config.toml
n_layer = 10
d_model = 256
n_head = 2
n_kv_head = 2
head_dim = 128
d_mlp = 1024
vocab_size = 1801
activation = "squared_relu"
norm = "rmsnorm"
norm_place = "pre"
norm_eps = 1e-05
positions = "rope"
rope_base = 98800.0
rope_fraction = 1.0
qk_norm = true
attn_scale = 0.114
bias = "all"
tie_embeddings = false
parallel_block = false
extras = ["local attention windows", "short convolutions", "capped logits"]
init = "normal"
init_std_qkv = 0.0312
init_std_o = 0.0312
init_std_up = 0.0312
init_std_down = 0.0312
init_mimetic = 0.7
optimizer = "muon_variant"
lr = 0.00644
beta1 = 0.9
weight_decay = 0.025
lr_head = 0.00819
warmup_steps = 0
schedule = "wsd"
decay_fraction = 0.446
decay_shape = "cos"
final_lr_fraction = 0.0
batch_tokens = [16384, 32768, 49152]
seq_len = 2048
doc_mask = true
train_tokens = 293300000
steps = 10166
dataset = "wikipedia_en"
Each number is 128 + 32 x the weight over its row's rms, rounded and kept within 0 to 255. Layers, rows and columns count from 0. Numbers have three digits each. The size before them is the row's rms in percent of the matrix's.

# layer 6 MLP down (transposed), 1024x256, rms 0.0383, rows 533-560, columns 0-255
095:105132130113079126113154133185139143090110133073104164153150085130201100086166127146153127121116123128129153106063095103201163120078158108136096162109104083128172090179158134123062110121096171099139114139112155079123127083087135074099090151073120106150120111155064166093122131157056087160154083162110138173115119159125147116152139181122128174161063126132133154122100162115165158090095152162107112053125152158095126110131137137172178124130128095167171045197074136103141111104168145132148161167123150136070073149175055042108168088144166128069094139130161106132156135140093111082130089125164088117116099150143140155158142186143150135121137130137172117109101113092099136059112130092173077167094174126197115156139152188124080171148144125192122135115152091139125142143136146
104:185156098141138100107084085124125147110123066083150113103069145123122147120147159126071128090128071151111122168143171157056114117141157147128106145128090155103107115138102021122136124129100104067175071124164150140151167138163113119108132099174115087116141130128081176098158126093160130141114103156146189130176120157143076160163104105090118145159110142163068137106131082176064096098049125133101164123113143121191126124156154139148075062139105126126137120114196073078087100100148210153095097116119198136082152119183123087094123138134118161088164107166145098123103122082145089140144083139109102126107138121125095095144118103137053121193157112124098160171108084130144191209124176074099121103094144149102102151052168109140146162134134157104139139160129174151153138088108174
084:132159114146124149162129133093127145110107139130133104130137148118134130161048109112085171149133094130131104139156117041155113169169183150104144157126108100124098147086099096142126194163115054086155094145118187138018149145124146125138118103070126140160061138120143127099155130119172113101144165130092185157140130121127120113148117056149087133123169118142100124139145152144154165101146154160149116133135127109139138129175129124139158161136172164110100112100148121119149198148107132129098151152150118101157103126097075114173138059101166086088122164059159135144156111136145107136028056080111046209118165119135186187153137117104060157056059143186133116105160151146205118178126128161135122179128081145121151116146155162099120161132167089092106093129205112106085127110148109
120:135091123119124112094139127167187156190103145193131147122131168142125119095067175106178132152071098137113152087121174118112129132088123120088080119164118140177129157119136160121081176140147151136101107202092097121155134131196096090170092159071110187156137119190126131141134139083089119076071113068165134081149168141186117106168104082117150116143154165167102158142078108074094089105153099150128161124091148095133158107099140176139142154113101146116135096061085120093146091127091155114100116115136105138119098204163157131175117134098115170133128128064217144096093126140109093059157138133178112137090080126142149180172093113166115094092112102143145186061101104079094106104185128176109121151111145138196136150162157149186186110178120128170095131146150122128146090153114174
109:089064104131168156103152120109134073162113112115156115117135084172125104189157111150141102113162105148121178078107128107108126088075134161117162156152130178106172200146155083131119074109156147125076085072142117096115181107142087080102147090057121110098099147107129159094179096100107102126081167111113159149156122128161135114127170113122152146106194113103154169121126080198146159107057133156133101146147107102117101098102116117088150126152113061147165143107156058128064169143081183168130070089115060108141182106095119092128114122095148099122101139218183151077169180123138128133121165092115124096192170129089197147184109129117160126161082135119143133171136139150122185127134119099120141078127142150150144164185104162148136115188073119112120122156097108143198122158097083
104:131143150139176114196149193155074144143093147138141145148160109165143132084130167111102113121141134096141080091151139142156127178094127139148114095133138185114088069039102144113121126111133165085149124143104072144202085121138144080126155158162132149123166119162160160107152089118137175153008107108142118191132156118176122164155128091106161127130102123171134153149122080124096139052135171167111173186124123118126083162103081128171091180123135148136114068137157145140202203134129162171107065136215134079091108108065106110135119146157130171106117163073111112123098120098106132118131086127159123133138132146145128144103122154083162158114117128137120092132176113130114102182027138134197182153138086113177088174148151087109125085129118125131127138130078137100137159069094092
112:130132125102137151133192144171092123126096105062093132075177138158162116092124154149144125148110086172083089169114251132129069104146154102147094148119086138155108122143113148150076109134151088103153175129143119126135105090161238072112150127191073140105093095091203111068105115105146094126143059121142147114152105128093083108150123130160077132103114065070114120178102181136148129163111101118127141120092143135119168143130085178091136097128119084181131039153098145156150159098142144085135117112154185057154072094146142136120134195093107117166115135190125087108177105122150106182161123115149095085134160154091142057155094135121121072099186135107117122120125143087101046130109087156091125174095150120153143082129140131130113092137138146124094116141166140143131124123135113
111:086107130088140186083191084102087107116122127100110084123101130147098110127151116176099100117114123056098091141078088138133139102183144138154111104148187168118080149124144172095153133125057049198075105145070113122106134144088084134099082167133101134086116187141127097084159106104205129102121153108099124108155139133155108088138064150155142138139159136176131127121118131148158113143110151068185141110095120167143120143130099130128103166120136177124142091142146134114137100149118122081156108104076148100143125143156103133108106134164062176098143138095120219107105169089113116113080070107149132137076136109108075087091088097173084130065198127059157167130078085085129099077098120153094076136081146133100162136171145101206111101161143150161140129130130099135163172142196172
103:182122151106086130134132101108140161148072092122134088126061149128103085140103105148099156130088120113127112121105081139143109083148088082086103158116184108168145102143130107214163158094127099135060128097121125085035129105108191126165101149091108097144124164091157128087141157129183115130181143157091136142107028100119132112122095151117152069082084153154079097123087109136134088164097117082083199173203097116139078166126137168097107155133139130119159114153114158094154111132059124137121122095118214148120123091103144111173129126097101117172121136000096104126164123134104129047162104144125169143111182118122135111137174080133166077143138131105144163103064159100177078158141141141142100100147128168117115134095087132102080133096115121150120127112154143101142173144112135
098:120160124108140139080081116106097128071125120082136132169094075171210163149121116150122118143150136126152150096170151146168184114135130080115110125103090133083131104133146169125078155050162155130167081150164145088117121120087130176139150118186151211065103093110140086122157137114121124128067148142116143161097102085074169186161092190080124138082141134113153147112124122102158110066121145163115137133132182111129132144140154141087173135145158158113157201121173136083068180201154178118168119146128179101145168144173120152146181114073141159113113135198166084138113159187141152136091103151161094066149159092164061123121135133139161084105120160096064108121168114090169166174100072131081095064091162101148120142118165136125146125164151149135168142139161124095178105149109135
102:106136094165146133111102177119090156072126073129088134091084129143145113050141095096097106182109190139197123133115194147116103105125099120149187118109140143111112141075172128127121183109109139150075068125152154144166134125160068105123162102105090125088126135057171158112115149208134119084091123127134196153118132099104049141129100134142174107178134081142134109112169134136147133108098095101113088141142124145116093133146113104155168130129150119164131088120154140166087125212117100205115103108065171131136089131061133118114121111184105106102138078195104186140142107090128162084080130100089169151127062114094161133117117094091137072161122100175166167154071133127069120119186160137102189174110114139190180162162108116080161144109166130113115117163097142123168118128147174
098:132083104095179167143189105146080150098068144159081087181161146119155117136150129134097138162082115111094091131138168160149046104132058110133155115145136139073182142104144157224128104145122072119158092114134144098138087138122095105153171062091107201138148164074098153133114150109132121117095151060105147187123019162143150129159104110126143135109139099117152176144129119159089166048088185128144132168193098122152107139148127071100165148125118122138163201106129129105131122110069135135133108131123161136064127167131147125155171110200136149098094146127099086094214139082156155187094054156110133166081144146083130057141121142146117122084113104145137132143151131179122137146126115093131126080117109110132148127163167093113178084121094141137124143147070117122122131168126120
110:169132103198100073107192147153100124180070120148130117036132161144143194121149178081122083071135126153114147126075180125107092142117127151084144089134156170087090112087100101184127113120033125141143074158117106098155088078196079118132108133133101151076125079129134209081115106150097143149079131139207131095121133088136124092077159140176131092145121141094153108118171100107130134114153104166128125127137086124098130118140120119131126117172145156129105116190169143118131140165105120104174058077187157132153129102128101175157111173184119199105112116127116106148076117155141130091104115131174102122131112110144145186174111073116105132094125102128143117136155147100133135135098167140110145094127134033105151128187088121104111157088168075183143155116158095150153110055075140
092:134100109122136166106108153135122118142135128084147149153202178168152089151052122103126154132077149159146178193115102108194132186132166117116143161173146102091117138114126148115168115045131134092116135162160090178138136122142132121130154142086087187155125114139191112142120135124149171152108086091092063051134191102167129137113148115209105149193141124111133184115108164145186102129144121134149096152097081083163161140170126175181168141153107120121070098182120104132119120081153133108142054146100146157068107098127139093097071108142125137161086134177104085103153078108148114102068067200156131094117131121120126130099145117108171113136170122089104103159150094210149117136151139139153097082109139134114102138096099117172124121096205142097061078084116083081160139145125101
099:152175109121103172144099163082126084105118188137090131126153090101138197118103187113140149132169113139138123119142106072101136172175128092152150171132108174118130113114104110105171154083134110089119131097124102057096172090132115162079119085140175077132157102095102139181045183165049089149082079106140140157113127055111095138162119062143146156147097130187086122099170138099153148112125093128140112102154140144073146150123045181136189143129168146106167098108194141104152142104133095130130132086126126125135111131063115126102086121123165114122123136125198089120166143120129123124101142130116174131129155080167171118135158080087163117082124093096087082090132104090168095081086113173052134135193136096154043131115137089123126089182109167140130067151119172117176128142100126
104:084125120141156180157142165113124135119150152098071139181149109190135088102104201128134099153086108111181086141178182193161125137154083143129130133107116106078097131140130074144111136124127109114164156153074123067119082122100101081136131125118153101084161118107106102060205139140128069062135126142089106088140119112174151144120143071100148167140103122165133138105146110134067106084134131106166067122112075115120062144163214131128141130190086156134113129146097148159124141115124160076132079098144121116144121180140133180182144160148133158120132140166148115083158128149121179151114137080088110089181078141131167114148205122080082109200152170025127195083150119116160091122106151117165162132150120120107127086103135109065102104086114094094123101150096083156123126123189117
096:210096136159145139129157089099132144143088135132127144138074090212114125096198140138136163090146104097130123127163101108094161162088146130147103061165193154167100117089151143099158115169131197198100164119158138126141134146128167111116183108144203163179096140089138143080156123162097185119151165170081109101138107113146108120126163093178123131071153131116151111102122157148112104126149106070115152150143129174109102116090144184179077170056118117112115100126151132075179141127131140102129120085107101095128108162175094195133123081125156109079156083122150115120092080111124133067069095089117201075102134132170132147149142120153190092154070114110132117140127126135121191132121120072162230195148114134077080079156116152178116131140120128127144130163137175155160138157129101
106:102123145129112158060122111106097178125154136176129074124134120078096172065138133182135122137138090158060176115125134166093100134153152190140135151139176140071173136139134130181114112089104140102157086113160140130103211151178112110149138104132081159092073129111141100133163200109180109126178127158159093163139074121090091150070130100095126124070167120097136126154150131141078084118116128112130102106189158106133095134101136149136143082113128149146135129108134096099132102080138130069100108132084155127163064153160128166153130103149091106092125141050129135094104115194111133072098135142127051157134146159122157073206141131148186175124199145113124058125055145114164141147136179057132105130109102134104136206099188127085086081141134132124095123168084108138118073141128169
096:126113166157184160171166086128178139147116206102115100066089129091138068115134102164105153129160110098165120114097121139176153177121143189100163086126088123152193196143107109123105145096101120062161125084088129069093113108120168161079128117082130126180112155158113084209137113119166135146147077130138127134072136147146127087168123114138171139143117149088177122088140114146062159141165104191101153182166170108143095096138121144126088108124078100097124070127164106148110142167154117123134151086142099139119127194122150130119119110103132135089175186079092140101132182104187181178137091070097106133099131090082164167132134099152102087158133093098051118083132145110139191184081157157122087108149115153088151136133183109167088122108159160140061132148146133126109102091182134
100:180073123164147180109124189133093091110186150137192052122167134114172169128173093134109142129130157117157123113138127100123172148100111182137162114212141140124144067088124123096208161157147091133174117137062133100164180144124139092116114141120169081092086089077139070146145107146153145088127149132129157093136150158079094119099160127152114155164154129108141113094121146058155105169135107157107114129108087129103132152160095174151132115132128056135128158134161146084188139150185108149119095174138137092155148117160068179082168228165126133163142079175163136112137093094147105132183091074120111096142117137111157123135094136129079101163184109081141138113149151112142137165097117117166116194154091097133178146173157126123144149138067129102136200192089171084129127111179154
103:123134073094163105119104150099152180141168113172114175160092132115133135173131182118097089146109116089132093189106102115121127158169201136121102102105205083105084075157128188151111183107112127150156134121194171096100101084141102098104128146124101161179126112108113087138140168136125118177135159113179089143159149059085111192102187112150183196142084157112135083120128081178093082120106066098181140139121151156051146117132142181118221098184125085127096110119082116100094126119168141150106092128097173117202130181151115152147154161144135126163102166109118076064102153142095098120150108172104167136127145129133097137142163134141121147212107105159108151091168111093156144142109113145053149113107120183106127126151147138074134120087152114102166097129153131155080147166136099
089:048122140119128131114175130073111172159117101148104141137094117133151084141113149180136112126113143142122172097203165124156063147174131120140156099160127094096135094145132120109147115154155143089124044122196139123159170153113170143136090140181153073174131114089143098125133120090176183112131130183044094126128108069176135158089114160123124090136094123085110111162131075085156102057094093152191102114122152109121108151094182102100131094154156119109115177180102151082156149162137145152188137129163144159132129132150135105125095134127089136116096188153178152108117137110111172100140164087147076102163110137181180188142158119148106144066190125073074133133093116128105179171124132211064100154128123103110114083140131160157152126171127114060122138144177111103145082214125099
106:183158191098126116104118114087125098113144082120097138158168110123164163150100105098104095111085085167161175108171137200079151117143084105113082140106102138147126139154155175184066151193170102116105132122124126146158206155109110127085102084079078150140120172069140028057143137132143122056134129137112137079106096126143132138105117086083099139128108121058144163130134132161151112117108085084134178145174133103158166126113173110115147093078117124099145129105145135081099043168095110130181152159154118136083137117115178115132104173115084164199169155069132129108130137150142148203122102120145107120090077140148208128152102146125188118141162067122116065144132142169105130125146129140162116108101148093187111107145135184133098091151088091166144130119154166158092068146125109
089:097086192148128120075130098150124075156176128124132132088156128112126115121123114093132132138124154139121090113128123101093136173117097117106132125146173115148108123127185173147150112122070156143125081138192073168125139102122107100092143130152085073127123151086145134163133099088119157079109174131080097157108195183107076167172132080083124102101169155153140135122136136144117142074095094172145153091155145130126077154148173141112131175153121100092103193153117140161146156130096102128109119130104140122188124132044151101159131052103115191209145144095094130171109129185144123195118122072155145080184050140147161152153120135193150112177173194162124143140184195063114134121158157114149139116143141185138076144124143172081157123105128157139181137128023116094098128171111092
092:119159174135141107123146077042136123106116104091096073080139133122124158095149180103104128124135097178201068097128168172117105101173143137166146130110131130153187134183107108135091159126139163100176092176102119093178166128146121183145105050132095183148127115133097163106091129115158119136131149119079081127119158116088121135170153172123127182117115077146122108126119128157107140184184088176131118139192148138060110171115210111184110165141066151120117162114115119097166104160150148127114099048129142136139119148145125120121137088134096133147106138063084132075081120097129168143083090110180081096093136087082143139102091156109080087138111101114182107077147041107157186140134118100127137140127075137161143157131097114087107109156120068053117172182091131136122152105090083
096:154087147141160093134164127152101167137140112111117097159188123083177146052136088107092116193106109119128170150087144186138147141177138112144083134126143101127130170195160117156067106131088168028098139157065077133174074092139097108067137131136127098117089099198128173140139118127094175171133146064129153194098145128115084159110147093139082121150112108125098116140152116057082198102117201140097092088120203110123136105142127100105184107148161147122094156101172128134097112104149106090069155148120148157143197067141096128113087163153103110168172086132085108101142116113103133088179125179065122149127108131107149088158083123131108131124144061123155174104109082117125180106130156157164147143120108111101164123155112154079121186122098074149137132124141152105136178124083117
099:156147089139102070135191122141170112146122143143109069148099126126050122115078136117115126198164164078130108113086180157150121086123078162137118139085132078080141124095083157142087166143140057146124126156114159094152139097153122130122132149129080130099185155093098115077130109146159112150095132102163078134151121135154084160092122190085093108083132108132120141147145126058145108106128178153132103195171139126082084112074111076090152150090125199083131156159107166163160104214131128178141114153084120090100110146140155102175205108157157135112105163210142163155151099175163148092115139155139175082112106140195111191142135129123156121168070105103129135121115123145152139091123174091132112153143186149146121191106147177156091153130191106137133087112124154143126179139170056
092:081140160080081134111131113129152109162142123205134143078063138114101092160135149154080148114010136096103174146153101104094156122091118105143103144112166142214110092128068055148127175128131146161155108141114094097129121063128147113103163158010119142161141136163098095131150092100130106172137134131152163193151162113148193128114120135140092138136092105202123129186103112159074098166068113166107188161146146172095198165127099157151144111204136104150108106144136181129122152116091148169115099090129147110116135138137158184177093068157111146185087119158137119109062158134133086093105127088119123118202107127140114155091133148150102124120103183122104187103132137124112118117115143119106082166084116161132146172114109100115123103126160160150140087068158141099150161152114133
# layer 6 MLP up, 1024x256, rms 0.142, rows 534-560, columns 0-255
107:147129084139048149123151089130132147116138088133125145124053119107182199099125115106128100149153122151119089174119172087218114110128131126162104137113077133127085162095102111166178159084127075121180094158174111135085145107136143151132126094148164131153115075142079144132169151109160200154151121109176181137191101112116132173151107110092118173149148091155125152091136116198105107065118180164109083155101123080141097139118150116150068084136169117135146106100157084160105125073126147133161125162141111131070129133100072099096095102152101158082135144132178056123122116060177085095154198133131137121148175105107150122137131128164112205115119158104161136130116078136130113135139176146102148117143155111094114097135210085130170183144142155199135177101068085107095119064092118
087:156080135107195166097115151098128152114131129150117111099181100151146136126138088132173143104113091127157051164172127128122082089157116147192163160144099180132160233191098164124130159092103232132101114092155117172158162120130164152085094126176125122157104084154149125088161122072158138091178194107149173123183165123133152127069127155112137109151093157071092099174173162158124147097073191118217141100102140138113176145095132119140116080173088142188093082084123158122080141157140074128164117146142118126118116119146124131080141149138107098130136102136097151121113109110143131170094129165127160152116093090081162112177040175180087141117127118116098125122076178086141090115094135130142132123104138176103136126137132102094126130131121141123055090121064166091163152096142116
136:117155094127127077055159110128132120151084121171124203087146169165091155106098141109115104127099128121122102121139191139044140164083097105083123108106187109197180127141106136089124161206138098103093134227130110128104082110141095136154119112165179146155161157205113148113160106143117104137105125151145181079144193129121094143158151128078134200145096199111055076161093139132138141129081098158111089112140091137156215111110157094125112129098062097178108105116072132141120113074112141117175187124076137137128171145133131133096116076049115163116078131046086106119084151110144163094136119136156144119097094124085141151119095122150114118143168133110093116130153113073156127099191151146145092161117102121126099124113110141097137099119131177142109159171177138138089093124109141
110:157108178138033187096186120136078079160132158141113126111154132143144138128131132177164128089141120123091123069172108079185140183073127132123177113088104164090131113100177122096101077132150181180149134107126137100096181175161116083165111079117076090101132106119138164167135083172167117143139143122180155155143116111166080127132096162122125131163160113119136083116127129107149130155108146171152082097075072095160148153123145115167059112152085111169189075083126097099117153150101147155108116106139046113099149141193127110095118141089103094131150124144144162082109197182119118107073135129094109141125125140158105131212140177050144104080116132163130121134085137164088188078122085119160069088105139111139084075151086199117108119127114159168103142175082136149133124127114132
101:157075128095157155143124191156144161184134124147151135098151110091155144167148146150078163144125196092089086124114145078069057103155085123151088058167106138168137087139114091126126112182079100083146153145154123191150132067150087116080071092103144125128120104098166185145155097067142157127132151095141121107196139141114125104126170181134155173147156150051158147185104105124196205086151131077066169166139072116141128147080116101180109137127092098136127116136164106074168163118163112143160140109163103106148144092132113096042083147176118153144106165136158169105168168100094085166148086132127120131100184149112158139135131166107141155159152164099106153130118136154130119142077101088163090163099095116110086112112170137099120125130083178097146110146123092138128193141072128
110:137155150117071138123125139140126081141117129086107159071128132168120127130127118078133145135111178121077108088175166130169124077118170059155066150087179102099142113114143182082123055134110140194132082126167162140127151158173131115100121135140124120122138073103158096103096137168115127140125137166092133093122080165092087119147133104208148146136122109151183104128109150095075111135099147116070092125146102137169186107091057137083127032147104093180108096159126059180149119088167141213167135073101166116141106087146153104123142143095162159210110097178116131092142090104136152129154075135029136172134151107124059066156137127150094106093179159160172131100159095170105126111133146131146156092114163161104152144121108124117143117124109125135176164106166181097141117124109076
095:084081105132077164145048107074153132145187158126127126113129105135102095141147226147134130110128085151133105109100139151133109137143113053106094134146138139137097098177085092087133101095081121067158102097127124121125109121114159189151137140149064133177139140102135137163131132112168186120131150148097166073106150175143125131107073178054123155107171180084110167091162094077168097096154109103104205142090183157192109112140113167095138143122106100135035125101135084136109125202131105121099090155120118088111145111173131075186086100096080091140128128172161129164135144105157146111127108106102127139130115125109150156167087051075078127131090155087068121063096138149103154155106106116172178109119133135124117156144107107178165114128119102103128164151206152160187150096110123
097:162117164138139075125149115072148164165110132139090145145062122115137129158179107160127147112147123119131202121158147107133166096119156131153137133153129151090151091140141178166161073117153157197090114142151111092112223130160112123144081102096163131197114098067116166121179136163136149060147148173157122177174142132114074154113116113098078130185110118093019080138154118116105099152066180111153175087126106195081122114100124102135143121115124178174077088115118147113103158145098150136095179091166068141144114176130119167099176143154136101111143136146151119089130137114157144143141172148146133168149121149141153131071168100178128099139135100117128137110116101146176131157119206123134047151124092104172150111096149166110208163166108100142120120120093124029165128113114198
104:168206126128126143174117167175047125149152077064158138125140064150115188116128126111125113136129099110135161162119148095135145206131120092129127121139108140052194158157089132171082117130170130146133152115136106141139171157180076155138144082137154076133112135146193108136129132157117094111059179186136128206106128126086138103169143189124197076145140140102136144074029085137078135123092083168148155121077134171147156188119093096169110145070144168125135141147154087131096165114075190115150110096089095092051117128122135153147124149091129110134152156161150124130080134150114168070178105103128149105136139092125153083146113141116157109104196121113083116086142140105136139151099082117113110097139158121160098123121120098088155109152120182101119125150175166090154130175061151
105:109153104142121141047161163164162123141098119119121132134107105134131101124171143086183083092097116143103125073169083102144090111127112170087141112162101173060147181165157111138102113124131192057162142164111119163097132096124108144143137110111114145049194100124167109192134140233160108146096153115132166097130142112075174155079095100164157128136127070168133113100164114096126167090108088120151128080164093095167179148161168152116083154144170209154099171091090173136091193168146118153092103131126130170106149156120102073160093119105156121111114138146120112132130116116159181105109145085114153186115042106122117067137131186134150122115086063118138154099147120119151182108111142160091142119132102101082163127148127115115063111141097157185215135111172086142120120115102124
092:107108131047111129119127139163162086171153168151091123186119125140148157120115140167149099072122186124060098176116131161104109087030150132135169119189128193091148118073176168111112155123162122128122120128097146184131139089116132153157136109044027191136079133112121131151133138139169142133151086112175148137141142126137124135096194127181163168149120149112158153124120182131147121156105173190044155138181140125121125141175134109093142132133141074174070149122097099146105132130151093131121063106124084167152153134125110126164159221087077105176096150139125154149117149134158130154140105128136136147102154105088110140186100134144100176126103140118050119176164071118102166189077164113138088114114119105136084132132159110157137104133142138078151115176147068143151076076113137
103:132148127127134147161126097065075122152118106178056196104121151151131173164095169056084148128119130175094132097093128168172147122126105092060180125159187135159128142157151117098176112127120122142122169117116137140142144128191161135165172113109152127146155092144133088075140064182162104173102163112128083053111083136144113159142156157150189107137119154080078066174157110133149111159128175129098156100147111133192114146139133068130084168171137135138116145130134048073089133074163152060125128141120127138095137158101203111066092093170074169114166109109118105092147132159148156160101125161133129114136144104130098128110148110099145094118139118111090079079119115079139147118101142129066105133131160126121136082138090127159153076098070126161148146108179091177203120089135214
097:095085125119131114123138194107149147131139133090148150135191085166138118097107167134152188162125119113109140112033114136111058114184160128120137152090135177149131059113105169163103172101125145159127198111079078124096126125119056138202094121176157125148103086083097137044117100105127138120124152156128155073143153125113153152098107107116135165118111139074092183101109136139126104117137175163116048098154108073169135121095108139107144126145108139139144076110099138165108139148115211114141053117126125108133122107115120148120106106080089206102090103126149188150155134120144160161115099141188083118085118156138185138095116098131176152145132139133096112117178081106162083181129074149155124181136193061134137110117068091085141117142126148100036089161090141076100141153148123
093:066150144057149057139120130116128154069182074110053162175107133120129124113153104138087111093125125127137125137117179095171119120173103078119119161098118140162093121074144114164153132104104126121130108163132119054162145182106127142113150147140180196115158147116130076074139084103159144139194113161082112077170149113166121148137110155196110170142077088142133122126159141167159108156146135113168078099140178151172139168139153155121077071078099133142092095110167136175072108151128151124194114102163135042135091129136158183086112129160120138200103128144152183102134152159089152132156134112174113109122098095154130066131163158157160188158201121047155083088127140145125089152059079154117168103109122177135139120120110105188091117098101149087110174143121125150133128100118123
099:148106113127146181136082149120125157100134087164153156167160121122125113197159124110131116079168182119097160108080137154067037160127124068098132106185131101159137093144140154166128125099159189134196072089140126148150134152120185114154157084053105131102086125124142168094152098136160155219157125132166103107087173139103030228171148106126135134081118102148147133072127136148077109132169140119110196098173160113156109165144144149161128153140116135144140185191154130151083105152147071123105118116103114088112197137175157094120139139126115085112083151089118134163156149166157138134145107098135136167117115142132095114187109107143114107158117179097107116103209083157135124102132138203128188093096127074132091123103144203148142108138123077080119155127137144142154112152132115
100:120163056080157127107126098109078095098049113105121179151074126105107147125152110125136124115096138109132124142158044157135130120121122119118120109169173150118107154067157165149158103158116137143134155125215114145149105135117101153183115179119125070109157148082164124101093148158132119078114206057141114078142130117116134087104177180108129156116137140145072138119107179123101124116167197076137114126124125165127162121103126116178122167173180113184161098175151178120100090110084126102180116094091105082134130148141121201177140112173146206149153095158154146142133080065082149152079142196149138067089132160132153191131158173100112154152169097137157193152116143101153131117158088110135124105110075112069096126117129152103161134147127134159120134133096060131083208121175104
103:164106130135105158127178093123150107172130073140092152177151132088103213106118160115177146103134160110141119193150156144199073122103151135113077164142119137134123133188228180141158152125087110138137157111157115174113203108138151129146124115113065136130092150162091150124121139143127181155072125105113130179156094091120128171088097150119114138153047157100162130076163076140192142117100109116138162110083096173120145125135187119187158109085109166095133217153160087160166149175161093173091116116111095188110142135105181120122088133090120135173122144159096100155147170132121088099074113131106130078097116149143093166115100111101166123134151173140121104123112068118109104160135143148128191132088088102061121100155096116141175124170129149201148081194081149098115126118102139
095:230162098101168156121172108163123176101117140169144112101080125122054185090112162148135139189123112111145155128155115150112124104148165174134116132149170142113143193152199118077140151120109181157162107084128090172104097130130114112130127102111076106133077100112147100137111108128087159117144182125140117156095147115119134195157193111122156080136046111090113089172072100158168138163126102178193155183124155131148133102113145089131080107143136065041132114116110156139097144105126130221141118132167119093093155141115116134094126153124105169099104123136074148125148161033128105128145145166106087138170109164076163097161096131108113100108153133079096093115129157122096128138103127135077077129171121093096072130161230085136157092165151142119132155161065131130150151151108115
095:147101143197147116105163142123184121114205123113129163074152142147169111130190111119143186154144173126148199076127116124172170160089122146125142066141198182172148125106105112133134169184142107115122118096107142123114187170113153157172162194165195137160124125131075088130130119128107047132106076095144098069214134149085149127132106102122083128182104077091084123111159115126130116141100125183120115159114047109163158116109167161174131118152126093142174136136131211113144109160130090095124131187120158134148061152139161145146157169122058156156175177145128118128115077097095121126164119092168160137141115138124108068109153136112076114104120112100085141126128053128081114126115187128147154124142128148140129107131120130088129162176129111119133101168079135129051142113106043
100:142113098103125122149223106169125095162167135114160118052145171103170105173180145112139116121148133100179120188115096110114174135110144168132165187129143075157107156100146123095116146139117077135147090140169115148098157198130096164112200079117169171129098130137185187128133083114135140134159191184137156097078122143169103090138149116116124087149128083119131107102082163082234122118143154157176117104132119125100119112100092173202153085140173093117159062124134127162169156101120144100148172187137120130166063129053154146154094090083061088088150131108162128192142135162144110155133156156112150096133133118125145182094148134153164199131123140086141109168162149117074088106157112138130082131135093170127112135119169157118123124192094101082151098144123094152187122114127149
097:099170059147164152141131150108127130119124148102111101137135094111156166144107119156113127114121111130093075110202079120174080092103102125152137051165100115082121147131153115151151092135136130115160084099146067154117151160118116107155082154132179096137106113122121208161152156108134109129154135187082116099129152063156104163133069056167104097152106094170144152067164126144171164147098121091139166086134136104182125119161156068142137134113122152067108171210178174125170131130120081100121100174086077137119165103192155105125107193192146129115107157120064070145108157149132079118097159110112157152112149129182156109132186111144122109148109050116099142053160145143129101075076136110102134122172114137115122120100161152096134083097225148058128098113110120135132110088128180
098:093108137133046166138121111160144142160149098142115150139138144140171117186132125148108127086163084132176123103163194173150136136101148162166129099157127169156110137112095144063086116179082072133165185140132140118127155170104113135110100155098146135182104178151103189101124155172101123133149146176122141149130152117117066151129172092121197097095161107120123082046167132141105085087199077099090099113100111113137105079113149125132153169108121106101147128155122140189087095177161126132086167116108107188083173132132111096112141196101098165098153159101112117141143129153141071134074129101092147141088112126163134100141078174075117151130107082149085143163139081042159125108103140139127066103122064102146049158099158104029167139176134143073185114105134103128121135096139147
092:162158115178141189112083100123139143167133092127165044113173078188095193182126119159130076180157161176163132140065123121141176083095127155181095151117112092176053160141119076062187129125167117155124144130160185122124158080150144164198171056146174128157071124154170141097115084131131102159165130149147153092137095125145154108115126113167205098151128141074163106060142132115104093161104136064121106104118096121185125087157140076155128142118114150194131090125079094143140117150132110141146127121130164164103176095102143115150136154187099093155132092146073149141182162118172135109110140174180143126092162103150102102137100123094081140123157111140136096095125132097125094088127071187086090095107092161108124104135105187115079178158155104132119152136148138109111111149099140
097:129124116169143140077188137122119158183130136143081140162143088113149173162123126176103118064118178200175101082129115080114115089133117117048170164157108140073134109159125147126170092067129158162116113057111141143141142150109130150093118167133147126196108166116139120143098104124118137131129094109075120065148134084117147063116181190184087113125065092109126148113086201129190147133153114130122135135146123168108152149095133170085094163112094082080163168163141162147131107125170121193145165118182125113166127148180155142124140070110098141089155071104138117058105153119096175166214145096151166111048136144138112114121093158099110107138087145133165127118146089165169146063127122135102090149118082091142100131092048120152159148166129128145073169081143137095169100122115131
106:156160174183157150113189087125100166124096169163123112107187132122172111109131093159143107188106099105137216120188090154071100170097147105166137128118126143164105103157130124157087160215186155132117130149153112112149148062153172144103132144099125149161122073107193136162124098124092160145094134167135181180164180125080137102133146111087102160150058140132117155162091104129135134139078090115112139111134105128096125085117154113110091104172162095134151062119101139158081149112136155104110111100139129130124174146175098146131130094194100108046048197198103160161147108107123108147173154130120145154121150123139113127104100133099105200183118125152106137147176114101173176059114095114184149137139117084187142099106145103128123065111140140143151080115176121128085055085118149
114:190139097082124173109199133165118117114139094111109136145187093145057140171182159129148206138101136101153119095127177144152080091171115076128138128118125078126125088096106115141069181143151098170118156103138162185134087161134133140141079142126133157118149128125091083059089118114128130142158151095103156122104124112105088151083086162125116118185112043117099114138163124133124087160112119173119091141155140135115107153132167100114123184151138192072095181129139164185072095121173102119151123142091099076162153204172144102188146158101106175105122084143119132109158132146115125126059114162157146038115098116142140111110116160135134095144075086112137139153141121115112187134097133095127146094170100234118117117148127163112134155110107067106079135145089198121121216153165134
090:152115150136160172189109159134051164182177124124106135145151194096119141136103086184128132074135118093087127138103145080116107097129136106101160142197138114126139137154176133151189078107077143160125152128212099101091117091107141110131164187099175164081106121082138129129169069134161080155167123125129108142095120135146057125104093152173133145157106061165109113117116139124128110116106175147201166079158150172129137193135142144174123103168137141052086098108068140136128121131115116066116084068148180142089132103124120161135141135126129170152169160054142081109115191191106052122127137159069098102103157105083117112130142152128136094199179142187130145146101128119140096144154112117152082106138116197163123164108166087136104131136156091124079132101160091118156095099152158